python train.py --vocab_size=1667 --norm="rmsnorm" --norm_eps=1e-05 --bias="all" --init_std_qkv=0.0561 --init_std_o=0.0696 --init_std_up=0.0802 --lr_head=0.00786 --warmup_steps=200 --decay_fraction=1.0 --batch_tokens=[32768, 65536, 131072, 262144] --max_seq_len=1024 --dataset="wikipedia_en"
Each number is 128 + 32 x the weight over its row's rms, rounded and kept within 0 to 255. Layers, rows and columns count from 0. Numbers have three digits each. The size before them is the row's rms in percent of the matrix's.

# layer 13 MLP up, 448x128, rms 0.0788, rows 108-179, columns 64-127
106:189090136141103069091140137083103216148120125071133112074076146134117105114142104135126176084101086143156129111174059104123102066168082165080165158163149067163156146127168135135175186127134116
094:161129134136088168103127196138119101110151111099143124144065090094114168103012128158106150119095135149154112176117111163151129122096156150108119117112107156147071114181126171049135163143178112
106:168131129108159143185181126199109122124120135069091129108144085114121116105091114086070184102111204103110110158113120097132144107111163122119127058136086110133057180126137108146191069086127126
097:110105112136099112050125177093128092152090101079140146165124124100118148112051086147110103134094131144127117122160109159199181121118142134102092081139112156135099166177140118096202101127150126
094:108173135114160080148090138137195110124173036158094093149127119156096156133133129124121124118153094145164157137129179118116078142118125145107117145128073165150139090102135137136148138128131105
108:179119208159144121132108118170125164122153098087052100142111157154082148099115192108142123113123111128143091125128140102132094064097117151092093163176106160121128096149135107098156130172153087
095:153149155160079182144083151101133105137107125170130146120103113210095171131179110189138105160076117136083133169042144110151102113119093071132138081131124170124104148156121104123153118148118185
097:117144096106134111122169153095101155095184117197112154132136178128030168084112141132220117102116203132207184101152128190088117121155142101133088148144127124111141161158150140170080147175145156
105:193111130114129143175129142155136149139072125090143128119112123152107162136122107125169134125101156096132137150166158147075096150169133126148072157113101131083104144116118152153153118046130138
098:100111123197131106121134075149113092146102137150182136138104102137125149119115112180112153114118154149103139096122081107100135079160161099130130122097123175110158068125096213148175168121123131
103:105137130152060103090148184150177135117091069171157140151190131141054115167177114169148138140136153097101111131123156113119148111146141155137194142075171187120154162150133173126132111151133087
099:153137154130143113143148115135109117117176112173134122086093137085138134183169106114064157156122107151203086124130122099101125164123148104130147091143149158053119148139120122109160148147092190
094:193067103152151136124046132162148157100112119128105066130114150050134102159087186102129160066140136135128150158071140094127123067128175172125156148099147146116132127154114119145141052164152173
095:120087188135130089091082117116114114201125092175168110099139127132114079144138119111071190099181141132136121105188143110127099141112166140182138060118139150193159149099139144082193124122154125
100:191090070112128064139112142161118053149144126125096134081100089127180105133127113111152157221127125102073188127205121140089147124188130134121117088104114132168059158109103157158120082116079210
101:131108141139183128086138081144161164117128122082091139164166111175140129123169169141118168130084128146140113111166065126159132095109140067123090159133149157120199128113119110185086109097064144
100:126160084137107115138082115147175206163141078079132115115147071109113138099072168139185114130132154137132116121127181147190124089115114173091080118158126106146101124221137133177137150137147162
108:195145126124106150185154107112132168168131131124063123104156125102075195176107123101117104189117131157109165152159130126050130118165136125159190129138068097117153118153151148107134151128129085
105:191103106112146160176126101196145120167142152112057087137112097085145119118155125172131190166123132152154106136110102091133160116136085123101128140111067140156105126083155119173126169177131177
106:114122034171143151179152095106163123133131146157162148166155132082130097081093090107147058130117150106157177122155171117152163131135158144094153155136124164177155098137137093123073118111167145
091:162141122140180122114160161130141100130133177165145141114124082154149095125177167172161145132123074133148154171177118093022133054184175156077148139119112211136136140143146149079142083138140134
103:134098165143114108119154062121128139091104123117188098135120117116148151149095113122168155054142108148156055149107093116136149100089103115109201115084178090173152150127147171109160140142119107
093:102148040141135123131128199176068124134082105113134140158082112082152173096158117125161066124178092129125111126108143125141131182125093131142196102100112149109109179170126088175155102086114120
108:102127146136159133186168142157124112121098109086145077128117137103170201133123101130141093145094078185145044130089086075132145123171128147123109159144168133055116159129096148123117144105070145
105:134119126155170098105120132115207111121119152111131174079166133103108139142173132108088115156122115124110136112103128180185114086100195158132126151151161141143122126168215141134098131139103192
099:121144128161161128168102100145121138137137177139158122112126135195143106108077125051157138121153092126116082108097154127138197110147100168110145078105133108202087158135066117139180165168145141
103:129108088125118186109187094148142119092110058121127173105087125107160121087160167140155062139111103113146149103104133152095118111168180124094169131137122051129184110077089107103132111118127157
091:086097117131155144092131120120140106147124129144095190154096077083154190072157112098116104175127051134181099096173100133106108176100128128130140096109119122168098097123109163158087122136139111
107:102125171095168152123149160161151165110182091104117166154102074111157116179055082126109126098135116175151128135115110103083150146123103126105150123115112118180067208145105050089149139082150165
099:125118084108149162119154171131073107133107082146087133117088151109136183163135119147174106122118153094166090102094111097205168079073077106146076153125156136117110145110106136141111124160124125
098:081159100108107178167085092202115162152158144117075176107082149157100131114095145123090041102107102094163089147127181124121124099102115106128146169120195127166157152131124177121196092130135098
102:122129133139128135126101190106133149119109117074163140152097059122132153098082165093117079138071127167060154155144153081125107125112082165116165091177135123101121053097107092125151129142171172
109:133123163142118136137178158167154179133133112087145077082139152165103123131121137028103153119131146164168121097083108121187128129143150183151046118164106116098105176156120131138097128122080106
101:122115070117137176162060105124157161139144119124160148154108115222117119118083176107119135150156159164100177178138145132183153158144150078162159157078182144069102185144131068164058126110110089
100:105098102107182191184089098148131156144129105145133079044147135208137100123163120148164139163142108091159132089114134145173087106115146111144165096166094110123123143080127121094129083140146139
107:116154120081079121050154088172133130098096179146146112125148043154104136109178141138122081187093088088106131101110144193135110096109170100125129134177106129124067104188149142093101144139133139
097:110096159181117109108130118125120139073159158104141104155142046138124094115080106139141115194149130171084107121156187159134070084110190162143168142078129129161147145171123164110102242111121147
096:106101108143103095172140194176129098104109127143116092146072143079142100192080118143124120169127126122083129117128139089093164113099176153118142107162116085167132150109094137169174147108156123
094:141145152118122115129119127144138117175049155132058167171152119110183115142104143176168210129146096120147158110223155082185122065120150159106138145131163153159152205193149109141118116081134092
102:145168103093154182108081121128145118100157128204110131140091125139158125148077072088102199085076116114127124128103116105055109120143156140093101145183165164143152171118114079151140156147086129
105:133159171132134138119139116059113151091117153075131127151067125148179111149170130069203135111118145101088142123120118135114107107153188140147083141127146209149128135130163114121130100121119146
091:081113134150091109145152122063101066126124130118087172109144108142104118163175145100109122139077186146082183110134101125067153172138122120093083104151124086150134128136118106161129146094174088
093:078141091103095126225164076128131131167122120159104125172137142117094068138112125085124107145177135133132143108105114166112191169157128134103127154146179173190156157104131188145155166091148171
099:151187127097130061111081146143162122097147190146081107135077048163066128098137076099101195096113124192172107125158135094140087112078092153109120105128132125097088104172142105081135169108084145
095:129116136158125104143128168089161071107133155085131129087163133083137110091085086077189121164161073161180092161170143155148146119177183108106141110158192145135143088142130106129145093143124120
105:112137135087108088116154117143133105147133132147172133165133197157185129129152173131143129153129177142127110085155114109161115161125125101050102058130198144162148188126117132107105133128142106
100:202057117097110092098088143192054068148110171121141191143118132096134091140103149149118109171187163157167176159166129135123144111127089136140166149118085107136096139157176152136090136107119107
101:106104134141068136189154189138125137174164163104112129078196148073097170106161128114077065128150175146138139117102141090117131103131081105152170091108108115141192150113139126115156104096142095
102:165123087195142118153192149128128152130130132125181127163119101136121103101074147087136116096128080060080149106098123142089119166135107069082101070117165099120187139135145124092135139141124162
102:131143055173195096099112129174136108144146131119150126108152147133143123082155137055196076095091196116138139124157127168142132155121084133065186150140109110145099139091119132177063093222150157
101:148164165106127140116185121089129109115121140127187136106141110117210106187124150182113131083153128085157106115128132128131110149060151099105154180064090085187157116163134139099137084144109086
096:130136115121079134138081071129159117136105159118164143109076146088116142068096149087114118164162114109049135143137129149106139143119145104148059140095145204163140082164126139076099139108178130
088:187172091108124153129113135126137143155179116117074175160157154087111072142130165167125062119142146136157135133140108149120086137148199119133087115158118160136112097159127170113143138109107139
098:114118171212095182172155115100084142155145141129073147112153167070171166088123172152115145151116112102103177125148084140165159113157104131158117154155167128121162104118114119090138167120160130
102:099129133066164182115067125167157101066143073153101150151135120133114132133150099135119074108128115166168109146118108198165115083075134049177214170134137166141071110084119123160127142137145093
096:108117148167097184182141143177118114129072129097149141130113191153190078098093138190167118079132127105109170211107119072110125098134133106179170115127167164166097155133188143141123127150092117
102:113112142100118153167141104124189164100181161107142126165176153090122186183112069112142127147190153183159091084140099103159086103130128088123126143096123075186129114191172115082112131077167151
096:139191134142181097098158205179166141108069117088114120173126091146139122062194161135156137135070080110149141178137163194157092151110121174109156125103082133147138124140097111154165143154121128
104:123201115145145071125109159111095133103149110155131156139091164127143140114104136105132117046135063111192118119132094085152156135031195137126124153131049129106130111165159129088074136125078138
100:100182129134187152140170058127147103108118135138167129102098117065202128143117096130144158133120145109137088141075142119128084166150191147154110168104083143136097157087188166175150186194143130
100:119058094071119134150130151160183128143098109166096156170112094053189119116152106092063099163136132153143110154120092165123081137107108152135096160154095118096105102167087148162169104151141081
105:123135170162145128131217097135096093127152106073116123146111102182148108108121057185077149088116116154125093138124082185115118140153114050102133185099080147154140133155124206077144122133158076
099:116155091116129136083171110064081119104067209129166153128108114151112108138069176148097129149156154171123115131127123129155132105116093131160141131128176155147114184138144122159100122103083098
101:131121129113162126173177085131108075144132133144087154098157130107093120193143097149163140095133103147162084186088127138130160119121080091177136170074158135180099161124146169109081123090141069
104:130076098139146151141167164184136122125083169088100090107143131146155147143138135143046054137096134141154139151094178121084046117137113136131165146138103131111101162092118174083195134146112171
103:128165154127117085168089120180181156092157110147109130072193173114195117089139158129127143115124144171189111105131151151129116133111133130110156157155182071141137151109128171126084094109151130
099:128158124161153081114095086093072104104101123112117134130120120125140111127116107138127138139140143116112091117148103112062071111071156129135126159104059113075130160114132122115082173089088098
093:120148142127117114166128136092173148112166118146122117136101138143117137083124127110111119072172177132065149086155230174114181176108156159147151096105118116062140146115069154142102182141172180
102:150180157077125150186126152161180126105143136122101162124201164134128106108067124085116132142126096079128131123084124125085125189164104140107103155180130119125079122123178141113104038119140118
098:169113099140140138187130175102166107127092172115181069116166136083159076096120114152042115168233135130132163108213135132174152089126175123136130154131156087127112114125130121089098122119101103
099:122176093099174145098133103105102119134055113136073142097117090158137124141153109135155145140096079122060091086132147117186092118163175119163064092177117133120167132156148147101144116177145132
097:084153073169125130113149129143121144061130136132128129133140136162139101062159112151141132105101161145131107106106109154173141067094075116104115141093049131171099102194153117149115143160084089
# layer 13 MLP down (transposed), 448x128, rms 0.0804, rows 108-178, columns 64-127
103:090127156078116120143092168170101156096131130085137119111136133136170139105075157122148086127139171172137138154151107124112131110151135139152132137145062151168112219091089110121142107098158152
094:157132146142162129139096089183168146180086158093178174146102154040113141122191120136100117104208147114101108092150081118099139142175177158099107112131120065100143159159186141206186130126082134
106:151134169142072103139077080117156144142121052132219117135136148157132110166142123153124082077100118153104159149139112126134160140131112125081098218180144109141166142188118135168201116122143132
104:121108118177103178135136111183146127085096178131111141076162165172112175136168156138152091143117163111111138149120175134142082070132045166110114118096164141144131059108112124068184131075088137
098:094132113131152108135111111081128108115078109094129137167139085112130093165098122157130155120175062164081096059150079128189123070101128128128150129112160133114158138138106065125075146087163042
100:103178137141100096122124061133074150129170154137117164104133105130108185130118115145180103136096116100158148186163089092188155131121163095121142152116122089071163118083133129115138085109082113
098:128071108112121128145152096108141142202074113198121104097153078108145115155062101160116152118136157190127141099165142188152164080138095173183111138139174114155107154062128120144141065103133154
104:127118140105127142083137156145141113111111138141081136208131094130133168090107169100057148131118128089111136123184120174107132108125124167102189140159094142167137141160057104059112077204141068
102:078151151125109171143169151145142121152084133102122126111172199134120127135122141070180108143166137115125114103145082106077171162106121139090105134155089197094137115082123153133135096140085094
096:090141166099109173125099176136117152131156117140149112093188169131184154188157115137109145180107055053123121125110128102124153174108072184175142195125136129108148138074146163122173138123118114
102:171134159125120164130095170118204146102147094114116128162172117162140178163116095112137115131063093089091160160070096112118114106085114104120128170117106075125109101068147131127155125188130136
097:120144116071118056156112117092160139148097152085143142118196112138157133132096160094232112120131090139161151157191157174097100122156165135121215203110045122131151116116073106105084123152115087
098:095121068093150127129126140164124057166129170086148149128141118136133122163114071132058116193157130124089128102160086155076100118146137158059125157125120125137096116091179097119131151130135105
098:132164142075183142129156120195121128064104130105166157111107132144097163109079110091124123130132151125116150128102136078119154098141079115140147159132102179117154164151097167098111143123144157
094:086147143125165086131125032169104180104136121129097151145087094161128136150120123123165092148166184134159096162065191118165142080094085115081153146122082153128189147177122122149146110172119090
106:148092179138115099169119112121189148151121145113101117076126099090069104158142090110122122136144160146072100160093126140136167120148095151123110149099135186116140156167181187134129118198137147
104:100123153095120129076193164187155102196170087168152083080098078084180081135235150095143140152103167128181170070126121124133139133191120162084108146137150109110152151126171136171179161150126110
103:087144139112146128118102147125156106173121188133103133166123129124116085131110165098112131132100116122155146089152138075058127137082107063059090101135162160143123130118170158177087146112086104
105:116144148072126152127079119157196095107067135175128237146157145124184125181151163162126129112152119128120139158152158130130157113128126115159157109105045117090166104135134087131158116095118166
099:131113102194118074124104100198143148074129137128125131183155157149112147092177185155108138107102138093093103155072135123114071135116214137077152135124113102135159120146157124189125108127112110
098:159111109142121140126167150106105129091126148127172120131117134094138148154080078204094128136124131135136113116111173144108121170151141089082184105060138131107116122145148130118164113165145102
096:160124127147125103115110149143144103159046146106071140129124165086119097200133146158144168119166092137099151138148139177096139045143170135114180135158145077096104147130105071129096104154139135
100:167125138179150127110211176135126147169150065116196102142107133170073173167149139077114154126111130117117161118114135157094133091177125110109157186115085139132156136150128110133120147139126114
108:081137130064121134162142137119150150180117169131155117120127134111156129100069086130173139121149139186100144105037161106197167113227096120163184061149123122182100186066124162141144149118126148
109:115106122051137140108104095140150137139138105087109163146143125104142094109096070118161104125070208105124191120135073133168098148144197139138122105106083094113123088104109160136180073139133133
097:121098101072182081085085132063113047114194092111137098124134093084152120151144143148137105132098137096118071118197142137098123130137140135126148171158122100153112131129112120150149153166173136
103:175086114164110098095130149143122190154098137138091155136148142103172165159143145158058121170165203090134051101065124154079159134151082163152145108188149161138159127075131119171102130131073180
096:177107148173122070102164124100105131137145184172173160103145117096107167124105154145108110109157147122122168161169110129110136190184106090153097126094123216122164064165150171083156090138167127
106:131104162103108112168092113063142119145144111151109117112104133148090083137154148132133091118106113137119137051154179113065155095153070097145096138158067158163065151125112147124136091096218081
092:086120124130109155172078156149136115113157165087169113162175115147112177122079097121112113170154110128054169194131073078115117093174132105155135076076159140073129133107119073140128120097122165
100:169139091070149166097167180134104090098175078144154165156127119169129117121114117134157104136104111127162122157139100106093129188131131084120160181124104112153107155129139153123143089132103138
098:132195115102141112107180111208117095115146091116105085175121083148140163159033118085078095131102126091101186112135106109104101120161136164132076135152159080044120109106109128143102145133116116
109:124214179133084104155112105129176086105123106153127141112052146094094099123115194084112151081055122191143147098142148128083159097077135120151118077135133122060169119146130132131142100103157146
105:150128094064074132088100146098204131154165125121084149111114145104090093065115066133093122162154104121164133137169159143104064178120153094132099052169104116129118161119136125117133128128149076
098:148183180159057053076121147132129131132162097124112108124142100082080078168149137112115138150133140240047079149100114147114113086138124142176113114166157114152077130129078150150108154153112107
101:136167134116157152129172149129155150106068077189078210119094118126169094051092120127157110149068090149146063136162117136129170096141189136130112108123127166126169120088134156108131177133118072
101:182169077127131115151175130113107130169124085139110117093102096107106162079118146091107089152126091129104128175157147149144109123077105144128145074154140066143135080146173127034106163100111131
101:126114095088188155195069065137074143138179116090093134144176115193151159104157113201133102091098159107117144112119162158092093150101127095124133140138129117160107112098175116123148194124128137
096:116133095149129154138092095124100150179098121109085131109072123093109079188170146093119100113166096109102127158150127162130147113111103178200156136138126097129135174067155107158155154098077160
103:085141141130158109107119210137102098142188140103118092132112111155148137126114061125149185118156124186063160114127096127118114108196126117147152152157089067131185141100132199097158120117170121
105:071096184168122132136146130142131118145129132136074082165144131142151117115112096143096117113132111106105138122113138097124183154093129036110160109195143138115041128157150108154132124152099100
098:115107157141108083116126177153095082082174137180114107086175138127116162095063124143158090116145113076103129096132144117125193099146146094182148104106124123132132113055181180162120129153116146
092:168134189104195148150088117123146157088095131115119184067108123113174184213171136084129113158154082095197119153104122133127169058135155164153092125116078162141115103089180166118139121145143123
100:131081130144133156143105158104153134126124131128120108123059162093183106144160091087116071117154120117117153146167171112099147104091185108173145119193136121112143078090071176127135093188084111
098:097170208135139141169122155164095097122174118193109051074092143096141164128189089159169164122123092150090114113133156093073149169136131103106122138060163128089133141133120167120145090087126155
100:151143111066178128143084135089107127165101136097091119145133158154136117110163069145115126154160104149088123149140089147086131150065089123113162143129143143125086139139098188122061168152143135
104:071145117121143090124147115087124132123182136093089123103138105135141143094117162094094135156136140141103143095075170083152141138170118114173131118100074050140155105171108143092126128158049163
099:131152119135082112104160135103131162071081097145110152175125139135170146149066150114178208095077152126128143174123104187125096175115182134150114169076140159172133134128087146138087152101161115
102:087123131162168089128120147087218069124143108175147117140107166176113129122156123089142142164116167162133073096158103156140181152078115077185112147100110159136090126159125100063086160152140137
101:162086141136112085079122175074115112188128126116156167159112126096153105134129135120058113112169096113095166133111102138105083120109137118160158152109113148124149133077112122154178111051091133
102:079125174221147116173119161171200103195098080163126157147127140139186170106101119113131145131137083157136177138085079099114177111102136161155147126194125116116090142060127104079109161098101107
101:140155131141114122137194071093109121109095135161164099127128135133175112096134182172161158138123156117134125102166142159148080113163161083078123073085061126100116120130146152197132169108131082
090:126134179092147149098076070074136135102072119104152124150091092175123175073177111161099130072130199182126154147093156138091074149134104151126120156086092112136123134125102175149106128077141106
101:189120105138111162111146158153141111147036161134173133139117138142154157135120153136151115165081166162083148142126121157112157127182181110128155124159087104139148104075145094148132149143112064
094:177086140164159144140149080096081143120136150158102163194157153128110166159100109141140141096082203125126114092115085140192094119081096142187174097154151189132155180149194105048115075133093210
098:153146140143139139117074151173110138149116090161103124052146119108174087100093127166193133121108144115159140143153136142128100154157101091150154078159094126156120122067087109095110108123199045
103:165112073137097060140164150110191141084110171139111107171110104160090159098070127132053159131134122134166140145125115123085029076167128156170110138103130139148135117111055133195126094122136069
091:164090185099123084099153112059108165138133121092132108148161135157167107105152185091111135153125124161165061129128108097077132075091133123144107109101120185123156120199140108142129067134173159
103:134121131138114134128122091090150201132158165150100086150138111087050141157167113074162138127066160206161105097096196095135161193146131128091148105087117177140125157102082117135110139138099189
102:125131170124206090105116148150084158156168124068154143145154118132087098134103096097123108063158092163080148160138124127125049054138142142089119111100102149116131142158121129079209075098185142
098:150168114209137189166125177099092138183145131110121054161135113108111146151091162126180101143120122173086159191108111138172148121139149088092125100129141099121103156114111118112099124144093145
104:114148140060138199087078114146139109158094078136131116091114115114156161117100164005167128149132074090084120134111135120123089093164118176112102072109125133087126161206165143133174141079095124
102:153142168131113158173123079172161104151185062137107156095156115088128152061151114176168133069109149100132127169150069120095084124141174123128131117118172142170162098104157099085097100117122161
104:079144169102213093084084127173080156113109176124137081167150138140108149095165168138147077152117172111117135129118131123207134083153113193092121138167130172114170124106179137104159160144162141
107:098136175124183082122105075116119171133084155166164124155119189120098162187126091171125155110187112124102113143180182109133120102132192118078177106158131095118125167173143107204095135130095137
110:080116138094125125085103109100123142179151090068143082136123137116150133116099160048146175142139121102151137050111137127151084115165099114116151122154130037146141179169199100173096149121136155
108:154116059168115151212140090099139148176141153085119153123106153110097158140139128137130106153086165156119145157114111134135135080088138190124146160126130060102186164091088093180108145087090137
096:152139195077099077117145100114051058200109150147085124121113156104070122132110110120144101148105100110128115198099129146147179075119104172087052090146148102185107119167177189116122127084113109
102:105133069089136093135096130096139170142147122104091123182129081138088081084132097154119115178195118093126111170162149215096113133123140120115115160135117143129091076138101160195133127098114160
097:129143120124134109098096038128130178132134110100183146194055101140045154137137116141144213134094194116132104117118121132230078131125072080108158103117140097122107116122113117111090117134119124
097:137113154140097087083086110144112151028169100104144127151153161125131084117117197120132132104106142120131129127070113168104180191098117151156155163108087206140137140113108131113138156152097155
# layer 13 MLP gate, 448x128, rms 0.0812, rows 109-179, columns 64-127
099:212077149125133136151099187202083099138149143135060123189144167153095092131087125130160171132139083096145179100167132117153160145102130142134073149128081061098067139132138151138118133122141133
100:080145150148123107156171137140158188112117128137211104134124101143120097122148112169064161140171149114056144139123163165129110068138107151088087123149177118112171165153161147150128143150128139
102:137179191120104155098060078161114178150140081143138131120164144101113085130145081114078133105127081156117125127103131131122148154100120065083100146161134121143132116099129068122097165124183158
095:147168126125123150149121142141154103128105088118197129138142172148145124089158112082176153143142140081100128058124111129140139124137126172120102091106077164172121137097100143087196110144193144
100:120165137123143155155143121159147125063132128090179136149116072084098151101147214147161115105195176121110130163117057118177119128145189162099089187161109158075114107152160093150101085125145168
106:101111110096164161128096152135125084239150175112153139068155124129155114107086102173190116071179123175101115137117100159153091168167144117141134134111085118179169147128093133119109080166128136
095:089059122110144112155176144159116156087138130128141127129092162112157184103082111132192102157087084128182165150111114130127105135146134149116103148131099114153169135141124107181166134104140150
105:118131135183126160194158136123149086102123142165171141124134122113127138089170126193140154190177149084198159070112158108115168164113060170086127127162116134166080145166121127191079116128155164
097:112126085100131172086136201076139128193142158128120156171189160141130133121106108147098103090133134177156182148128174095120180114061141115153166162156144152097165062101102196139127142100071126
100:150075151123108108076086142183100124185036088162155158137162177168128113165135055144137162118153122121157107098185143127142134080121145112098140188161143142147112126127129151168087166138159097
101:109065136123117141117134109143101074101141120133067089159133155139137135085117089099129165147084146082121145108145113131109178120143156100193115073100116162187137108131158177115152119153129081
099:138071175145108077136163097152140123182152151075131124125143125132195116111130152136113168088122159093118203170124135182180135174152103143100141122139111151084188154117124101126164105096136135
095:151120114180143176116127143094120116090134124080135116162111140177172137114141165127167170103130107146095116136125130163061090111158105125179070125160124126070182168095102141074170109120184151
100:129137085185105183150107139109151132105162141147101099086101181090102110107110153124143117091123181156116185149188103114091177169145122125097160153138130152175096074068134131136126167175184169
108:133145105153070126102144156151072082145074141084119128119075086073077122149161093140172181146127116129130125137125165117091139177134122096061151080159127099107100143119171118115124102132160155
099:150096113058120127126161138136125136178086104076175154087175125160095104139100134098155095071141149091128186097096138081112072153105159141205138110158152131110093177080163146105202039142134163
105:136131128148126143158172136105142121131151098143183149203119121067143104121143122175164152135115118153139107155120119151116126118130035118163158211086166113147151147081076115169114068106071094
105:040133141086064125109149113119210115154171141059094115107149125159094081089119137117139183184071085078151163170098135125159114103130125162176125177150144093145141142147104106118143153137101189
100:117135142064093107130155087155140101114152146074130110143123140120148123078113135084112175112141139109171095126138123148120157164149162128156167129089167159092135102108106207186117132160147178
104:113124153077062172109126149101095107142095172147084142165156111141191109097143170141134159129112080147140111120111175156118103115147116176128074080137210105178138126107113153111071113185150154
097:136071120143119115164124156115167112156176086098154169065084105122142152110056093127147112092112111138131104090151150143083130136142166101128179165099122171096180106154182128149162118091150219
095:165166171154165115133103161081146084131099098092171091114122143099103103110120177088101105166131060095105172136149020122184091153160130161159137081098113080141102126161137127106145121149162180
102:195136084106073102167122180133100155122160116090149123198069146148114177113106149166137168060157147138092124153168127107092115158112158119142131106183160147123115126074159080167110161146139129
109:097122095142137157086164112074126097071060110116152152176116112090117171086186061125119120131132127142108125129101144107136087139141193130162160145059149156117168131195119141144099136138114159
101:220180092141094154104133184112111131155124112141103118069139137182087137129138162103152164056078193148140178112134119102118085121106157139135079085041176104064132146110143132143113090191119122
102:130156055125108140155155119101102062107120152059192159142144118069145198083091079139152139132120173077125086067116093107068107094150136132117094157068122123173155115121056131129155148083119086
099:114127144077153128119077067185182087146207144144125100143149126135108146122114087136126111174128183131205147139096125127183098082088157138087157135096116127078101131096166111105175141101102142
103:106169110148111126136160137127150044109141132153086134133140159037157099131076171124107106112164149105141103073125105126102167096108178137175148130093087149194193143098160142173147104124131086
100:151066176126184165148169136145109094059139177117120087180159107108073130118102105133170177128148135148192153104153112058137054094087108144157119093089151109140133090176141073099109121127134132
096:096140166094159139088141151149107129143167133137189147182158130122132125083151131141149075110099161105122095087105102171127094113129103118105106142145108147123203164087168102100140084159187123
104:157135155151138162155176163136070098132096071158134094104159096151134134105132102095180135174164151157156144120190126176062148107125158056143140113137122066115116091089166075081163062114107140
109:120089175085129110089071105190174180134136110099165142133156130126121178094091104065126160179106138112134145156196110095100154124105103171177086164141156102142165112152142108174097108098144135
106:164080160078160108076146082153173160127071074108122120149144079127181124121108116148096138127141150059116062150148124124124149148093140122155119135094155223104087159100088102138060133095139100
096:192146121110129102143069082149149096098133088136144113144152127044162104139106186135153169141141122130145150154183096181109098124146110111151116173140157170122155094109129080112124076133167161
106:182111132098119116107102173158103142115147081158154074143181155177095121095128148183151092049113134088111078159147127137089144138110115165174086132133146127115162135108038055100157125150058155
101:124091101111141123153133108154100127124091107076151109149146128057127128155106070125137162145159178156140135059139072081074119121133164124148170132190067151116126079111139135124135107125093155
097:142123136178134153069149160137128202096140125124174136141078127087075172190148081123147154072117094129143169102147153076165134094143142157130164186128105196128156145127114156178135171119162138
100:168145092155182140149185101200166092082136107164135111094176146162084103093134150112175170153083102129118105168131063115098118103075145090133128137127130153120167086117096127127097100136127046
108:105103096103153056103099135148121092161085126153112080183127183121105147153158133142115086066175170136124191099062145110119123115124126147191154128167130198152177141127103149124108106129159143
106:155084196145100166117187122110185080107115115121106108140141141120115115135173194112062126145106123161180131172099143165137057143108079112098162158136132074139158122137167117184129119164117089
102:128094117123143091140112108115144091107101129118169148126138101139117121166131135076117097081106131105184164079184143046141144031106110103197115146168163155094137128082113195096134153113144098
094:145113158152157109130151158077118110099128165128185077118151095162161183109186130121127133119120138113055107160142080145147063139078112149169154107137127117136135122121099108071100161089105190
096:076129127065096123178154110135182176116178123131182161137128187169109144137155166224113126096116160201074161145114160124148136152108110174080155130115084094137169140107134142106104163141148134
096:138070083073135158118145158163140134122102144149121045136117115178066112120122121110169130088081184160094151161080200093120147078152088142174115125083089135164145104121112143144134176116113124
103:112151160112126145128175142191148123153073177076157182109150111092108142165140107111178107173121077154138126160110108095107129164172107094160186144155054125143132141093187135156141111139132135
098:136129122113123166138109161125066164194171086086168134066137163168120136115129151152154125115122145184149146166140195154110126104113153118110080088137138097081144153141128106169139119181099130
096:188133188135071161123177105127142198118120190165120120091164179146105127183073149101132146115097119175160159135090094099144145182145183163083139145130156115080134164146099193149099090150107117
102:165126146138153141154122059092192110165139135106149117123118117091097075084148142146103169081099043100100158123119163069135147133127147083125106104091095131128147132150152090170098096086140123
102:145154193140122180123128116204144138134130126165100098125142117136084116151120161141092126102135108134156127133100164115107155155124122130127084147178211151041120156137122097098160090141142130
108:143134146168102127087096141107145116151107105102180124113082118089089091111090100143165164090124140077166170050178144131149158130140154135128152093153157071105168185092102140098129148124144153
098:128123102159079116103104126125133114125133163169115100078173139089123097121169132102191135091129141223101136099112176168094058139102172142159141189090136134135133144132167141132135169104121126
094:156097093133123083138142199114159113135159106193102067112144108145097098183154129061160102117105130159183170144126180143158191107143089107142154110113120101133129076113111114087121135129110103
092:131133128100183154154136102123082116113195095137124103164131129129121106099101145110128134123159068096169058120125144049104090131127164137125142111128147152106123169193161102127132140116101193
098:182150110089105115060092068119133109101079181118078084133159148107118131126154105124136175124073148177111169132138166128160073147165066136162121101170166139124111129141119133066123090151114068
093:102102131121125160172112127190128145137081063163116137169075103150126182114084079079133182057083161067132078160147143129126163146166112105101156083094156112151090119158156108131149099121240103
102:176101147138135128120152111076083111167102124168153092114148112110116178148116152147100128133156097154138120128141123087127109125091148137130140160102243124113073163120168161156125171114190111
093:126039134104115122162188089078072158108145096109123149102164132222136106110076132182184125070127160085176126159111105121104158106158146133163156115087115115139117071142079089106075096139149086
107:141140154067111163202158120083087132156094146144090167135142176158085117098182088164145144098107132105174144095114093130175101165147145094152096164157139085107142105154094098160106108099169048
101:085123087081149174124127142151128089110093186087121121077103143099143104124136172083138158232112158074129162116146172077143153091087100180114139177123100170150141131148146049120108127125149140
104:135109116172146198149114115109124164089104096151146100178137087146117115138108104096154121145161086161200139099140074103098148121164168095119141111141164111093130134143158104169153158137067159
104:136145117029180141098143091070140116121143092107137168135128169141128115168137176096141169170074093133111085171096104192107162110103130084092135168111137138088156141146171081188167130156112152
102:186148099103095135114117083162163123097146084113112097118088167167087145083076091130137100174103150129091151135121149087117107085136168078116104114134144141156171115148131103121180152152086188
103:114106100154068169123105186135200124165111096183186116156115122150112127125098187119168088103180110151195101116126091095153138108144157067207130149172117158113116114125093155182119129123133130
098:151164045102168157088100139123135118137119154079116117128134070124144109176083141144144155087104085146122128066141110132106161137096118102129166133152100091120164173081079125202139109148122110
108:188116122087151132149153131151112109098166114085136115135144159164059104101140114158092148118160123119141136093165108115087050069095184160078071162086091096126127132115134119131074066110092148
105:111110085088117143131114151144161096151087101102148115138139090121120098126115136088214114132116172106121166188134149173080127159102164147164112078059123114104107097193106133148153117184179168
097:152153157183187149174148116138099164155123147112165064127194132147154101130106114119096119196107165136122073100166120126117141138129119113132189112138112134072097138025125105107079137139115166
098:153132100037146071075107159085078186196138086159137136112149097147160113179105100117118160128157087103129120068140135118128170092085071130159145090084112132093149132121111107137098175136132201
101:109118145129195147134138116114132117122128146153108115130152248152159109128126115108103109090102091159112172144158119111077129086161142165076137154101127058124111139141089133115068128122168183
098:167111164133146107130164159097197164182055155184145140117107172088140084090114156105084106052147112137076110142157181115089113060156161081105130147108126087137134130154099069159097064114137120
102:113147131165119044123119152156076112102118179132155158153126133111163138185151150097146101119132163056114184129107130158125103119169107194147050114107069146200159153144120075083067113154122116